config.yaml
n_head: 9
n_kv_head: 9
vocab_size: 32638
rope_fraction: 1.0
qk_norm: false
bias: "none"
init: "trunc"
init_std_down: 0.0347
lr_head: 0.00634
decay_fraction: 1.0
seq_len: 1024
doc_mask: true
Each number is 200 + 30 x the weight over its row's rms, rounded and kept within 0 to 999. Layers, rows and columns count from 0. The size before them is the row's rms in percent of the matrix's.

# layer 12 MLP down (transposed), 2304x576, rms 0.0347, rows 1607-1631, columns 0-95
084,152,240,211,123,186,176,201,226,186,184,202,218,249,212,211,202,221,213,142,198,177,211,258,185,215,206,208,211,167,152,191,219,209,196,215,228,200,225,276,161,222,230,240,162,139,176,170,204,227,184,229,161,182,233,183,229,190,215,199,244,202,204,270,245,175,221,178,239,211,226,197,197,231,150,140,183,184,228,215,177,202,188,178,200,164,173,183,235,195,172,186,216,225,225,247,184
113,210,270,209,172,218,170,190,204,225,169,171,178,121,207,235,175,202,197,215,234,237,190,208,249,177,209,213,178,243,149,186,182,229,195,197,173,196,213,167,191,189,189,208,195,209,219,231,203,171,195,211,178,230,211,240,222,145,233,175,223,157,185,188,134,185,183,207,172,183,172,159,149,201,196,219,170,134,202,228,234,233,198,226,211,176,186,193,182,183,213,214,145,205,200,233,193
093,148,137,191,191,198,241,201,145,217,180,235,303,196,223,204,249,238,218,224,220,236,201,187,140,187,177,173,218,215,190,201,172,176,272,221,276,212,175,278,170,219,205,190,206,228,175,221,191,209,162,200,202,202,225,209,222,205,212,177,267,175,221,216,190,168,244,235,206,167,156,160,151,212,233,241,193,212,211,233,262,176,216,151,213,208,164,219,210,198,200,168,147,214,238,212,149
100,253,232,208,213,163,176,239,190,203,166,226,160,208,130,208,211,224,216,156,132,235,196,201,196,172,230,209,184,207,210,227,228,231,224,192,110,209,238,195,219,192,232,165,186,160,176,238,197,166,148,199,181,241,209,175,191,201,220,191,232,230,185,207,161,221,235,163,248,204,223,209,136,187,146,230,135,193,226,196,217,238,190,184,213,237,190,256,224,189,240,208,232,195,196,304,205
101,174,243,207,251,217,200,199,204,216,249,201,164,174,220,211,191,189,157,171,192,139,252,175,189,192,193,205,201,200,204,149,223,195,236,236,180,220,184,167,198,249,171,201,203,224,221,217,196,221,252,205,193,189,171,218,187,174,156,220,241,212,197,218,232,161,181,180,192,188,166,252,177,200,200,204,195,191,172,222,240,203,201,225,270,200,164,154,175,248,221,246,206,209,162,240,183
095,174,196,163,125,201,185,221,210,186,198,176,267,157,156,280,199,173,207,137,209,169,195,253,183,189,167,184,136,171,245,165,170,154,170,192,193,229,192,186,196,220,192,143,128,184,199,208,192,214,174,225,215,164,193,150,249,204,219,166,166,193,173,203,188,169,202,166,210,197,281,202,231,255,200,190,206,219,209,204,270,231,169,175,212,202,188,216,222,230,147,189,220,217,194,173,143
089,201,190,181,183,211,159,176,208,186,237,235,113,215,190,166,237,214,171,230,201,183,198,182,172,177,152,239,184,188,211,202,236,190,191,185,224,204,138,194,199,259,188,198,168,199,206,182,151,234,165,211,203,202,199,219,177,143,212,182,181,130,191,211,163,180,215,209,174,232,201,199,162,244,166,132,243,139,191,168,158,226,195,178,173,154,250,157,205,180,188,202,205,147,229,130,220
109,251,219,192,194,217,213,230,217,173,149,168,206,137,198,193,199,212,185,196,232,198,183,135,220,156,195,178,195,175,193,127,228,180,183,191,130,187,216,187,246,195,204,203,193,229,149,208,208,215,180,186,257,194,191,224,223,206,189,195,180,196,214,232,170,228,192,174,188,177,216,225,198,208,227,213,246,149,191,206,165,200,190,205,193,265,139,218,196,155,218,228,249,198,208,240,181
101,234,210,186,215,168,146,209,229,200,200,239,161,186,131,247,218,183,162,204,219,204,165,211,202,201,235,230,163,176,180,170,214,179,171,159,144,221,175,241,185,253,158,202,249,295,203,181,252,165,212,176,171,215,236,190,244,307,212,203,229,225,241,250,209,239,205,185,212,144,195,177,254,175,193,148,211,196,142,208,171,243,175,195,188,180,144,231,153,194,205,265,174,177,161,207,185
106,203,176,144,234,188,187,207,219,264,216,163,176,182,164,209,148,208,212,127,232,238,187,188,179,160,261,211,232,211,194,164,169,208,176,169,168,180,186,166,164,225,162,199,233,214,189,218,154,183,205,228,220,283,199,249,166,228,129,193,152,218,200,181,225,164,153,151,212,173,173,169,191,221,251,183,261,257,208,222,243,241,154,253,194,172,202,243,214,208,161,229,152,204,160,233,158
103,212,180,252,259,213,206,226,214,221,228,174,212,226,152,208,172,248,147,170,226,230,157,184,167,230,197,264,229,212,192,196,216,183,216,161,202,175,178,241,146,235,220,181,186,198,215,187,156,211,197,206,210,212,144,182,236,199,202,167,177,241,177,186,210,226,195,168,163,197,188,192,198,175,174,174,159,207,229,156,231,215,189,208,189,218,224,192,264,165,172,159,218,228,207,233,233
108,165,217,260,179,232,166,197,252,185,231,207,187,218,253,242,165,231,217,220,170,201,245,212,192,190,230,202,214,194,260,212,221,178,218,186,229,233,180,156,224,207,190,197,207,196,214,184,182,151,229,195,284,235,166,196,226,208,194,215,207,144,194,213,213,200,220,210,157,230,248,240,177,91,163,276,157,227,199,186,189,152,179,259,177,171,224,170,213,162,216,190,173,177,165,152,248
099,179,165,208,233,223,189,178,240,175,186,215,214,195,208,201,167,212,196,225,184,240,252,198,231,227,203,199,171,224,213,202,230,192,221,213,215,194,172,189,188,206,265,250,153,183,147,230,256,210,234,176,206,205,185,190,193,209,165,162,251,187,191,169,199,192,176,210,128,182,215,139,173,156,169,193,166,201,174,220,210,155,190,221,200,205,250,148,132,152,165,140,250,221,156,216,209
096,206,243,259,195,209,152,230,156,211,201,179,161,187,227,196,155,261,220,179,223,279,199,256,171,189,263,209,175,206,165,189,199,258,249,181,175,154,200,185,176,230,179,206,243,144,171,138,241,261,229,250,172,229,250,214,196,237,240,205,174,178,197,206,204,198,200,194,189,287,244,151,139,169,139,205,200,210,202,204,218,166,196,165,193,153,201,200,234,150,227,212,219,149,175,282,192
096,226,206,156,205,223,154,195,202,174,203,194,173,226,214,198,143,142,165,194,136,181,211,180,233,196,172,213,290,269,193,257,188,250,233,198,193,235,171,233,202,173,213,230,273,201,228,193,213,182,150,205,133,194,207,213,151,164,138,158,187,205,211,160,163,262,163,274,188,184,151,204,202,231,201,167,192,199,206,180,230,220,190,179,189,198,171,198,164,186,230,238,170,192,260,200,173
092,262,165,166,208,158,211,165,207,261,269,189,161,219,173,210,232,210,218,189,217,193,210,194,158,167,186,164,168,232,155,206,181,188,205,167,238,225,164,200,198,195,176,191,197,212,187,230,230,219,164,211,233,212,150,185,234,141,158,140,167,167,217,185,162,167,182,212,159,192,197,246,228,184,162,197,198,171,180,177,212,221,258,167,180,211,181,196,171,247,264,198,192,169,230,207,191
104,156,248,161,212,200,183,177,201,189,195,191,205,200,215,221,166,96,182,201,198,168,167,193,205,245,215,171,181,273,210,219,223,205,187,180,201,223,189,178,267,222,233,181,202,208,215,200,199,174,170,169,245,201,202,172,159,207,247,141,219,189,185,149,185,211,210,220,225,203,216,175,205,207,211,174,194,189,161,175,193,225,248,228,197,249,211,215,215,200,211,200,131,222,216,213,194
102,202,182,151,238,172,176,143,246,166,190,197,272,212,234,196,182,212,162,155,152,170,242,235,196,201,182,182,191,209,202,191,191,243,134,200,158,195,181,218,195,173,157,228,184,193,172,171,162,224,175,206,198,146,209,219,227,181,209,165,188,211,221,186,192,185,188,193,268,227,239,196,168,247,207,155,195,182,190,207,192,188,188,174,196,243,202,218,224,191,205,159,185,188,201,185,167
098,202,215,255,190,194,161,167,228,186,224,168,197,166,195,198,269,156,224,199,167,217,183,238,211,187,210,235,194,130,174,165,202,210,273,212,252,175,204,159,208,178,186,199,247,260,202,241,179,211,165,204,195,147,178,217,139,188,190,217,164,210,170,201,227,167,197,173,172,211,163,235,177,248,211,189,219,150,188,205,184,175,211,221,194,186,197,233,265,218,229,160,189,168,183,199,167
107,209,202,162,180,236,209,140,182,178,279,179,229,185,197,174,201,213,182,198,213,219,202,189,150,157,209,180,201,203,207,175,203,174,179,200,171,185,222,217,188,218,211,207,160,206,223,225,217,180,207,171,238,139,205,218,215,186,205,232,235,242,222,244,208,200,199,181,208,162,142,193,147,172,135,196,213,205,193,204,222,204,234,187,181,195,236,200,246,189,228,170,162,261,244,191,262
098,179,192,172,153,142,120,159,179,175,161,192,216,214,241,181,161,161,236,193,208,248,200,175,201,183,219,181,198,146,254,213,188,160,225,173,182,198,126,180,184,292,168,244,195,219,207,174,192,205,239,181,186,251,186,199,117,223,227,173,243,189,182,182,209,222,246,264,208,209,231,154,235,197,149,177,233,198,220,175,182,211,193,273,212,157,225,272,226,235,182,178,213,211,169,179,202
096,202,198,183,197,168,217,220,213,262,194,192,238,255,197,230,242,238,171,187,194,255,229,185,210,214,161,200,251,277,147,205,231,187,167,231,155,211,214,203,219,176,204,209,238,172,184,192,166,128,210,220,169,207,202,232,165,200,221,222,205,203,209,207,203,213,192,196,212,181,201,140,251,155,209,213,122,232,199,283,220,236,220,205,219,140,169,249,137,192,194,272,227,209,179,184,169
105,201,114,171,194,230,277,161,128,229,261,219,198,281,201,171,217,186,232,169,171,206,181,210,206,175,229,203,202,244,202,177,165,208,205,195,194,182,205,140,157,254,147,206,186,150,208,253,153,210,200,269,194,216,155,233,214,260,240,202,220,186,212,192,206,231,255,165,138,209,199,198,199,197,180,199,177,229,254,180,220,122,215,199,234,194,220,223,188,207,198,181,169,218,187,280,211
099,213,238,238,228,203,234,229,230,169,179,244,159,191,224,223,274,163,177,196,223,187,211,196,241,196,238,244,235,177,218,226,180,154,163,170,208,224,194,184,216,221,151,172,193,249,164,218,204,202,147,238,195,208,173,163,174,211,151,244,212,196,148,231,132,272,190,149,181,180,235,224,240,177,218,212,139,203,202,171,147,229,233,199,142,185,188,113,238,200,172,172,226,212,190,229,221
092,214,206,240,146,221,226,260,171,164,186,196,236,209,186,179,149,207,225,180,172,150,161,227,250,202,182,163,209,218,168,220,178,230,174,208,248,156,203,176,208,183,187,165,152,209,164,201,202,197,225,176,204,189,173,217,214,203,242,202,165,195,250,184,249,186,164,202,253,150,165,244,205,176,220,208,220,234,187,258,191,211,224,221,185,151,202,207,202,167,152,254,190,236,172,221,240
# layer 12 MLP gate, 2304x576, rms 0.0347, rows 1608-1631, columns 0-95
118,154,197,192,153,126,257,238,215,215,183,192,158,188,180,191,257,186,257,250,223,177,184,213,203,217,192,134,242,184,199,169,211,198,203,182,228,213,223,215,202,234,176,179,235,187,173,143,209,209,144,205,216,189,227,201,177,152,222,190,210,193,193,167,236,222,234,206,144,239,204,254,223,199,226,214,161,205,246,188,222,172,225,207,212,231,223,213,149,237,177,222,232,168,203,187,182
092,156,200,187,182,230,173,205,181,195,188,178,179,237,168,183,242,187,192,231,181,190,183,168,192,233,183,205,242,194,186,155,212,210,223,200,185,226,160,232,162,213,218,142,159,228,138,201,173,231,264,230,145,218,189,190,203,180,205,257,202,199,197,227,203,187,230,204,188,220,224,216,228,238,191,197,188,230,176,227,224,176,245,172,226,203,213,229,209,215,206,286,190,196,246,220,209
102,217,230,214,182,188,199,161,243,205,218,265,175,144,232,185,182,173,196,244,234,207,231,169,192,186,178,159,167,163,163,178,204,187,199,176,222,210,126,258,208,194,230,166,208,245,196,220,216,239,196,199,188,152,209,231,190,193,245,170,220,174,225,236,191,226,203,172,183,192,208,189,216,231,164,181,150,190,212,169,165,173,182,219,171,191,227,220,155,162,187,190,152,180,219,157,224
096,214,142,205,191,199,191,226,224,163,160,174,223,198,199,220,247,152,221,187,226,258,200,132,226,251,230,235,188,217,158,169,183,158,169,145,203,244,207,177,203,209,220,200,203,145,229,188,214,211,239,220,268,189,207,238,160,249,228,173,222,144,202,188,160,224,261,172,165,122,209,239,217,152,201,175,212,243,253,164,185,223,213,186,238,208,255,171,165,210,187,202,191,222,158,201,184
095,226,181,218,206,244,179,145,200,280,166,232,222,193,203,221,179,214,234,165,167,159,209,211,170,203,194,196,227,242,202,190,189,213,211,133,178,224,211,204,225,131,191,200,193,248,134,211,191,184,225,207,192,171,185,205,158,211,210,150,262,187,207,189,209,187,214,189,189,249,218,234,246,184,192,208,167,215,245,232,175,221,192,215,180,158,199,237,227,209,224,192,212,170,198,212,190
088,180,192,219,217,202,164,210,208,242,189,231,204,208,135,198,178,241,151,211,168,207,145,198,214,205,173,224,197,197,227,186,184,191,162,220,164,188,180,178,225,178,230,196,125,120,194,153,197,191,195,141,210,178,207,211,171,195,192,234,162,181,211,195,200,153,208,225,210,226,198,247,232,181,178,216,179,156,202,209,268,246,183,180,189,143,183,241,203,236,232,236,205,220,218,203,218
113,147,183,174,197,183,145,189,171,242,189,226,156,239,207,227,192,236,229,147,205,250,224,209,192,218,155,182,231,235,210,206,191,181,163,209,227,249,209,212,176,203,178,219,195,163,252,257,215,192,183,234,186,195,215,214,187,203,234,221,192,167,206,118,230,222,173,155,174,283,184,212,227,194,219,187,140,219,204,215,154,196,210,171,174,138,232,227,174,224,186,176,158,205,179,198,234
100,190,225,159,211,183,197,176,217,199,270,229,185,225,153,193,207,182,163,169,195,176,183,252,198,192,268,219,188,170,210,203,264,177,197,166,185,171,146,241,188,219,170,221,223,234,176,172,217,201,209,234,168,232,241,145,265,213,216,237,170,220,188,178,181,246,204,222,230,182,178,227,250,209,245,237,181,196,160,216,208,199,148,218,176,221,106,200,123,168,162,240,177,170,228,185,196
104,189,176,202,223,213,245,199,263,170,175,197,181,152,160,158,238,203,187,203,230,185,242,184,246,220,232,212,138,179,209,208,222,240,182,256,249,194,203,214,189,191,175,239,266,162,188,216,264,212,165,197,288,224,194,280,252,237,197,196,229,121,219,199,207,202,174,197,226,203,209,217,143,175,251,208,190,181,194,215,236,184,142,179,184,189,239,258,205,199,165,192,205,187,209,202,218
105,244,236,221,188,185,206,196,141,205,205,159,224,189,176,211,261,173,211,234,166,239,234,186,156,171,157,169,189,163,194,152,122,207,182,237,173,167,192,222,221,211,168,215,177,277,168,229,243,158,179,245,185,174,205,227,176,218,209,183,223,224,190,214,162,256,220,269,193,337,172,151,204,185,207,215,194,178,211,235,224,185,274,233,232,245,151,209,216,205,201,177,239,179,219,184,163
102,225,208,213,216,208,173,197,203,174,222,191,249,252,239,229,186,176,215,215,112,207,219,207,173,187,214,194,164,178,156,153,191,142,198,215,142,220,178,132,247,229,222,165,189,137,186,164,236,192,215,221,247,226,190,171,201,179,228,203,170,150,210,211,233,209,161,171,184,222,243,225,187,179,208,193,176,209,183,188,144,214,180,199,179,191,172,193,238,206,214,255,170,169,165,175,192
095,167,179,165,213,230,198,137,176,194,241,214,233,222,180,211,246,236,205,172,249,200,187,217,186,205,179,220,187,192,273,206,195,194,219,223,215,162,184,221,148,264,214,231,182,191,181,172,215,225,181,199,221,143,202,214,241,219,232,218,179,200,225,245,205,214,159,180,207,213,223,164,201,199,236,205,192,133,212,206,191,181,198,125,197,192,199,187,226,190,193,230,213,164,217,182,170
092,137,213,208,228,156,165,214,278,205,223,202,219,184,197,195,214,182,224,194,218,192,211,147,165,237,232,145,194,234,166,227,199,257,190,198,213,139,163,192,222,169,192,223,198,173,163,233,187,250,258,201,243,255,152,160,176,184,189,247,196,221,167,236,243,180,209,199,191,208,148,241,192,213,192,201,209,222,263,209,203,179,207,189,224,243,215,191,221,162,180,214,232,186,247,192,229
090,178,236,161,182,173,254,184,227,184,231,179,170,200,203,232,203,220,137,187,189,233,183,201,188,227,183,209,188,201,170,187,196,207,157,188,187,200,232,126,226,187,222,201,146,211,191,216,184,234,204,218,228,195,207,228,141,219,177,190,215,203,189,205,142,201,190,214,188,183,204,227,190,210,113,197,182,163,210,178,252,220,151,188,236,176,231,221,186,238,205,210,214,170,188,203,157
097,187,210,197,192,245,202,169,176,140,200,218,195,162,247,156,202,252,247,276,184,212,165,143,194,213,203,189,166,190,205,172,177,247,209,161,187,181,213,200,192,222,216,228,193,215,209,186,196,177,159,225,175,192,196,176,181,176,235,184,170,228,205,222,202,171,179,169,193,181,184,206,174,166,166,210,155,162,208,231,154,175,163,197,196,209,193,213,223,169,215,163,161,201,169,191,260
103,195,219,216,190,187,161,229,224,197,168,205,177,248,225,196,196,238,172,172,208,144,250,250,179,210,280,219,136,240,177,171,201,225,131,166,232,209,164,172,203,223,207,203,201,197,155,225,216,206,216,215,161,140,166,217,209,188,176,259,166,236,209,200,171,187,220,224,208,234,161,218,163,145,221,233,164,188,141,237,206,212,210,216,200,246,172,194,179,178,192,174,226,253,203,216,181
098,232,217,182,166,220,201,228,220,181,195,211,165,226,160,171,227,168,230,258,144,215,159,186,201,201,184,213,191,187,184,220,169,214,213,211,177,186,173,237,202,171,201,209,194,164,155,232,200,222,219,227,203,209,221,215,193,215,183,208,225,227,149,194,150,184,171,211,240,224,161,224,139,196,199,208,203,232,162,145,186,229,212,203,193,213,185,220,201,236,185,202,161,196,173,215,235
096,214,140,170,266,226,198,218,178,193,238,246,199,212,210,161,137,211,189,184,218,218,210,191,238,242,180,216,165,235,202,248,203,135,175,203,221,207,200,214,119,188,195,186,218,199,180,206,167,235,177,207,162,230,202,177,182,220,212,200,135,226,205,211,138,245,189,245,191,230,221,171,161,212,162,232,137,232,256,177,178,219,183,180,185,194,224,214,199,234,231,219,198,192,230,210,215
112,213,222,181,165,256,195,170,159,183,204,178,190,206,180,152,178,239,237,130,227,170,212,170,201,149,198,174,149,173,163,173,236,187,197,171,144,199,185,235,136,178,150,226,181,178,196,206,244,221,203,227,193,214,220,215,179,218,216,197,202,212,271,193,254,204,177,263,147,234,241,179,149,170,206,196,139,151,197,181,238,162,210,202,174,206,221,215,196,217,207,171,232,166,187,250,212
096,190,175,249,222,225,223,211,173,211,263,160,183,201,195,231,181,231,222,129,156,166,224,230,210,202,193,176,197,151,206,216,138,197,239,265,185,197,163,200,168,198,228,246,188,200,231,132,226,216,219,159,251,257,226,141,172,227,267,140,186,214,176,177,185,181,188,183,197,203,234,187,207,171,167,177,238,168,215,164,177,167,162,193,164,185,207,163,219,178,192,220,174,199,167,213,157
098,208,222,209,184,216,195,172,164,150,178,200,210,162,254,291,243,182,205,181,186,176,140,199,181,195,161,139,165,236,235,219,244,189,168,219,214,204,152,185,218,208,217,188,152,205,181,171,178,193,204,185,179,195,223,231,173,192,155,216,196,172,201,233,223,175,234,242,241,224,192,136,266,276,162,151,209,219,195,143,192,226,206,189,208,218,160,236,156,178,171,227,242,236,216,183,218
107,214,193,206,183,199,169,179,205,181,193,172,232,174,186,201,192,177,224,225,200,198,181,234,160,123,216,228,217,192,181,176,241,152,204,228,229,186,214,161,183,166,208,145,191,156,194,215,205,163,234,145,161,180,233,207,146,150,192,200,202,196,203,202,256,221,224,211,180,248,164,227,184,165,180,192,166,132,188,180,161,219,189,221,217,206,241,193,228,203,168,203,257,200,198,187,152
096,186,208,168,204,190,191,162,206,184,183,210,184,223,178,212,173,184,213,191,161,212,95,205,185,200,154,116,230,165,150,201,234,240,203,181,236,223,171,216,206,138,230,195,224,267,191,200,175,203,193,141,131,151,228,186,165,192,209,154,212,175,252,206,231,112,227,233,212,220,173,210,164,183,245,245,201,122,169,173,239,182,161,167,219,246,218,244,187,176,157,147,236,186,157,156,184
096,191,153,199,179,175,192,276,226,183,217,215,248,197,207,140,207,198,244,174,178,161,148,200,203,219,172,213,175,220,209,253,165,179,223,113,245,205,177,201,184,224,241,194,179,148,184,246,194,194,205,188,236,221,212,211,214,194,239,194,221,246,225,263,239,229,232,212,253,200,194,200,227,147,217,152,198,256,199,232,170,208,219,228,211,190,193,220,214,156,205,150,206,207,180,214,208
# layer 12 MLP up, 2304x576, rms 0.0347, rows 1608-1631, columns 0-95
115,248,248,255,220,247,139,191,175,193,181,183,210,157,240,227,163,248,163,176,197,233,175,178,203,166,196,226,108,232,152,169,187,234,166,215,148,179,156,212,198,146,197,185,194,200,183,229,220,156,255,247,207,231,212,218,225,226,174,200,153,223,221,172,153,176,162,242,196,152,169,180,182,191,214,209,272,138,188,219,191,233,200,222,244,191,172,186,227,191,203,146,147,197,232,164,200
095,183,221,189,268,245,198,187,171,144,215,230,170,230,144,197,250,182,199,187,224,176,248,205,189,234,174,160,257,197,182,184,202,235,150,207,214,171,134,216,198,216,140,158,199,209,170,236,172,216,169,198,204,230,175,233,199,165,193,192,178,155,180,226,146,205,225,232,186,226,190,270,210,194,196,152,206,184,195,230,226,208,185,198,175,216,181,189,165,186,242,225,275,206,132,207,290
097,149,199,264,211,189,177,237,107,155,154,172,178,264,196,194,215,203,232,182,180,213,215,174,166,184,226,253,196,221,197,230,214,215,189,197,204,190,283,162,201,277,226,199,191,208,179,183,236,140,190,189,234,193,178,160,168,195,178,244,226,233,237,188,231,187,189,248,237,182,220,231,161,235,179,219,216,154,186,191,188,220,205,169,192,250,186,193,178,168,233,190,220,169,213,154,141
097,196,190,230,245,209,159,230,148,181,206,234,194,198,209,204,232,160,216,261,179,172,240,214,197,210,111,187,133,172,235,242,203,231,172,174,176,218,169,213,258,221,216,184,239,214,199,208,224,206,183,233,191,197,202,156,231,238,203,186,210,169,234,163,192,176,216,189,184,182,228,172,194,219,196,194,189,162,177,193,191,208,208,213,257,221,215,205,168,252,144,220,233,222,214,206,217
095,233,231,132,220,211,186,167,187,240,182,239,145,249,163,214,224,196,214,168,235,183,196,201,257,179,212,155,244,222,138,221,206,310,191,196,163,199,154,134,216,145,195,214,168,264,151,185,289,227,215,190,210,232,252,165,156,231,161,245,234,244,218,205,229,206,140,166,208,159,184,254,168,197,196,205,135,228,141,197,193,187,186,232,136,208,225,186,173,195,237,231,158,207,232,143,199
087,177,183,169,170,194,233,225,167,186,188,207,177,198,164,195,205,229,187,234,152,153,186,223,168,182,194,230,205,195,206,157,168,183,191,197,134,202,163,217,231,180,193,186,178,260,139,191,214,178,172,191,218,223,188,240,207,149,211,163,180,156,273,256,245,178,189,168,178,257,238,200,160,263,236,189,199,136,183,199,230,270,211,181,236,229,217,228,199,233,185,248,247,187,212,199,177
109,223,226,235,208,215,240,197,233,164,216,188,238,162,206,218,177,183,182,194,201,180,162,198,193,194,197,227,206,149,201,226,230,220,239,178,218,186,241,218,216,216,214,238,200,236,157,163,224,208,159,154,240,253,144,210,201,193,168,157,178,227,212,256,156,222,198,185,228,156,235,172,200,181,152,192,214,233,190,206,254,199,242,175,260,261,166,147,229,257,230,237,236,205,241,213,192
095,176,178,189,214,175,237,219,232,203,237,218,196,229,166,196,124,161,188,217,228,180,217,221,162,190,185,168,268,226,203,243,199,197,180,184,225,152,196,168,158,198,206,148,199,185,202,200,194,201,233,204,186,199,283,192,223,198,181,172,170,176,178,173,204,177,214,201,208,209,184,215,217,207,199,249,174,209,174,176,188,172,234,180,169,133,182,194,167,136,223,233,178,199,210,160,227
101,235,220,215,204,193,251,239,173,177,178,179,195,165,185,163,186,201,213,155,204,233,203,202,149,254,196,173,201,198,197,193,197,198,206,200,208,191,241,174,203,211,209,171,161,188,175,167,174,213,200,222,220,220,143,229,217,259,174,189,186,224,178,176,154,207,143,196,213,180,177,182,166,153,217,225,228,292,214,155,194,193,186,191,206,222,194,220,199,241,195,161,134,225,170,201,212
099,243,203,212,200,158,203,227,113,190,249,196,214,206,211,174,210,242,190,206,240,216,183,153,188,207,149,208,192,215,169,177,187,238,229,222,178,180,207,175,207,233,207,240,186,249,189,201,181,196,224,235,160,159,160,224,179,217,149,175,193,233,202,218,193,242,191,223,191,267,193,123,232,205,186,197,192,196,201,166,257,218,220,200,199,212,209,179,217,160,173,168,243,200,261,177,191
107,164,232,207,156,170,179,210,247,208,277,209,203,273,212,270,173,215,209,227,177,184,254,196,211,176,219,174,166,175,216,191,188,178,182,198,240,247,214,113,232,226,244,265,192,150,224,199,226,216,215,214,209,220,158,214,204,158,190,258,173,146,211,179,183,236,172,237,191,200,205,210,167,145,177,180,155,185,210,199,208,173,204,218,187,203,228,206,246,165,183,189,180,205,160,193,218
095,197,249,193,167,212,210,218,197,188,203,186,230,234,241,167,171,157,130,203,153,195,167,203,195,241,226,207,188,196,197,201,206,230,183,209,213,206,164,180,202,184,153,194,215,187,218,151,218,188,221,201,181,156,195,226,139,201,184,134,221,172,215,185,217,151,279,221,221,201,190,212,206,195,157,165,241,220,204,176,241,183,185,180,204,251,221,155,211,239,158,165,221,187,128,116,172
097,176,222,180,179,214,197,208,242,225,204,189,249,180,202,206,214,169,204,149,228,194,207,175,135,192,198,198,197,207,205,215,189,289,206,185,195,176,177,175,235,248,179,235,239,158,158,230,192,249,209,249,220,194,165,253,212,207,194,251,252,196,184,207,250,188,245,158,244,189,140,189,185,180,171,181,154,177,224,248,166,165,232,186,243,188,199,192,221,166,169,222,218,172,247,233,203
088,257,181,171,141,231,227,231,182,208,257,186,192,208,179,156,169,216,254,156,176,197,162,197,142,151,160,223,198,288,157,238,249,175,175,193,214,119,194,168,237,222,227,221,226,239,191,185,188,151,202,216,156,196,233,242,230,166,140,175,177,165,249,225,143,189,217,187,250,223,215,210,219,170,222,238,206,227,155,235,183,184,265,210,194,169,225,186,207,190,187,192,180,252,216,200,145
095,193,199,158,198,268,233,141,210,170,223,157,207,209,212,175,124,249,201,238,198,205,238,217,186,210,222,185,230,151,216,171,177,220,215,201,247,181,256,177,132,170,202,205,178,225,237,190,217,156,215,224,181,203,192,220,192,253,165,244,199,223,218,203,236,191,204,221,220,186,160,167,188,140,217,161,183,200,203,201,169,203,189,157,151,224,166,161,196,234,232,225,203,151,230,199,211
102,167,216,200,159,200,162,163,213,205,201,179,199,195,198,199,154,189,170,268,214,151,215,220,185,140,228,171,193,201,147,169,228,135,220,190,239,220,208,188,204,217,193,185,213,180,204,288,193,199,207,224,182,165,199,157,238,152,185,204,199,204,168,258,214,219,199,272,201,241,200,174,177,204,230,251,165,179,235,203,139,159,185,262,242,263,198,212,225,192,113,218,226,252,170,208,157
104,204,168,199,241,212,203,210,224,185,191,202,208,202,220,221,205,226,205,150,204,178,168,273,192,195,143,210,199,207,168,192,196,244,184,251,138,157,186,208,192,215,203,231,222,236,138,216,201,249,191,222,212,203,211,275,189,168,238,217,229,201,232,201,216,161,213,205,228,200,206,173,189,219,201,199,200,234,229,181,206,202,133,183,248,142,236,220,183,157,219,159,186,150,209,181,192
097,204,264,135,266,278,226,209,203,241,213,208,171,220,205,239,222,221,237,209,163,170,181,208,166,188,189,233,188,239,153,226,179,227,170,160,240,244,196,195,176,177,191,190,204,188,170,186,268,239,185,154,212,183,191,228,238,220,254,168,213,192,153,244,194,266,244,224,209,202,158,183,212,216,204,143,230,231,189,172,191,257,210,199,218,203,242,204,224,184,205,155,184,192,198,193,220
111,197,200,172,188,219,183,150,162,144,229,179,247,232,175,155,203,204,241,195,243,207,193,186,217,230,189,188,188,174,206,126,272,197,218,216,129,224,187,207,209,171,165,176,197,122,217,209,188,181,174,195,213,159,228,219,160,215,203,168,233,229,232,220,221,203,164,157,188,181,192,178,169,162,184,218,183,183,129,176,222,176,251,241,191,181,228,214,249,205,235,198,218,184,236,260,237
091,203,190,233,204,218,234,225,244,191,233,188,211,186,210,248,185,201,197,197,197,182,203,245,198,204,285,174,235,141,227,170,174,190,219,203,188,221,192,232,219,245,265,218,192,236,166,217,174,206,177,154,227,199,204,175,141,222,292,195,225,200,154,223,205,217,201,151,205,169,187,166,246,174,240,165,227,167,179,165,195,212,197,231,218,217,153,226,226,196,253,233,195,213,138,241,279
098,190,200,218,217,129,199,173,164,150,163,175,214,196,233,245,240,202,193,239,198,179,224,176,217,188,123,215,188,239,219,252,186,200,225,222,198,234,167,184,173,235,277,176,180,196,145,177,184,181,241,169,195,186,226,172,158,178,200,189,203,193,218,163,163,166,220,286,264,207,232,179,199,249,166,240,247,209,202,145,196,206,230,193,189,236,213,177,183,207,174,195,229,252,199,222,209
104,213,127,156,149,188,230,211,161,272,183,188,195,227,224,179,223,239,161,159,179,168,197,178,185,225,215,169,195,240,197,250,142,218,191,160,214,177,251,204,188,231,221,214,199,191,243,240,222,220,173,235,168,230,201,152,217,155,167,197,162,191,214,197,202,193,204,139,168,202,210,186,171,204,183,217,156,241,212,213,192,213,207,217,202,159,147,189,152,210,186,214,201,228,216,241,251
094,207,194,241,196,187,250,168,257,208,216,183,244,167,242,209,222,221,214,220,230,209,191,259,214,162,220,189,219,209,208,213,211,170,220,207,230,221,206,197,235,229,223,181,230,186,189,174,271,184,243,232,177,232,166,185,229,211,215,193,217,190,224,239,225,221,208,203,226,216,206,232,166,202,137,195,212,164,211,190,214,222,218,220,186,250,225,223,191,232,225,168,217,232,193,239,174
096,201,142,234,211,229,149,234,240,169,208,244,248,191,213,217,195,192,189,185,189,183,175,209,214,149,226,205,149,220,205,210,215,234,189,174,249,163,204,206,178,177,247,208,160,170,213,223,166,162,190,158,160,196,209,235,222,180,228,134,209,225,206,224,177,206,151,166,173,204,158,187,182,196,245,199,216,177,252,185,198,181,193,224,203,186,234,200,193,169,150,297,190,154,205,239,211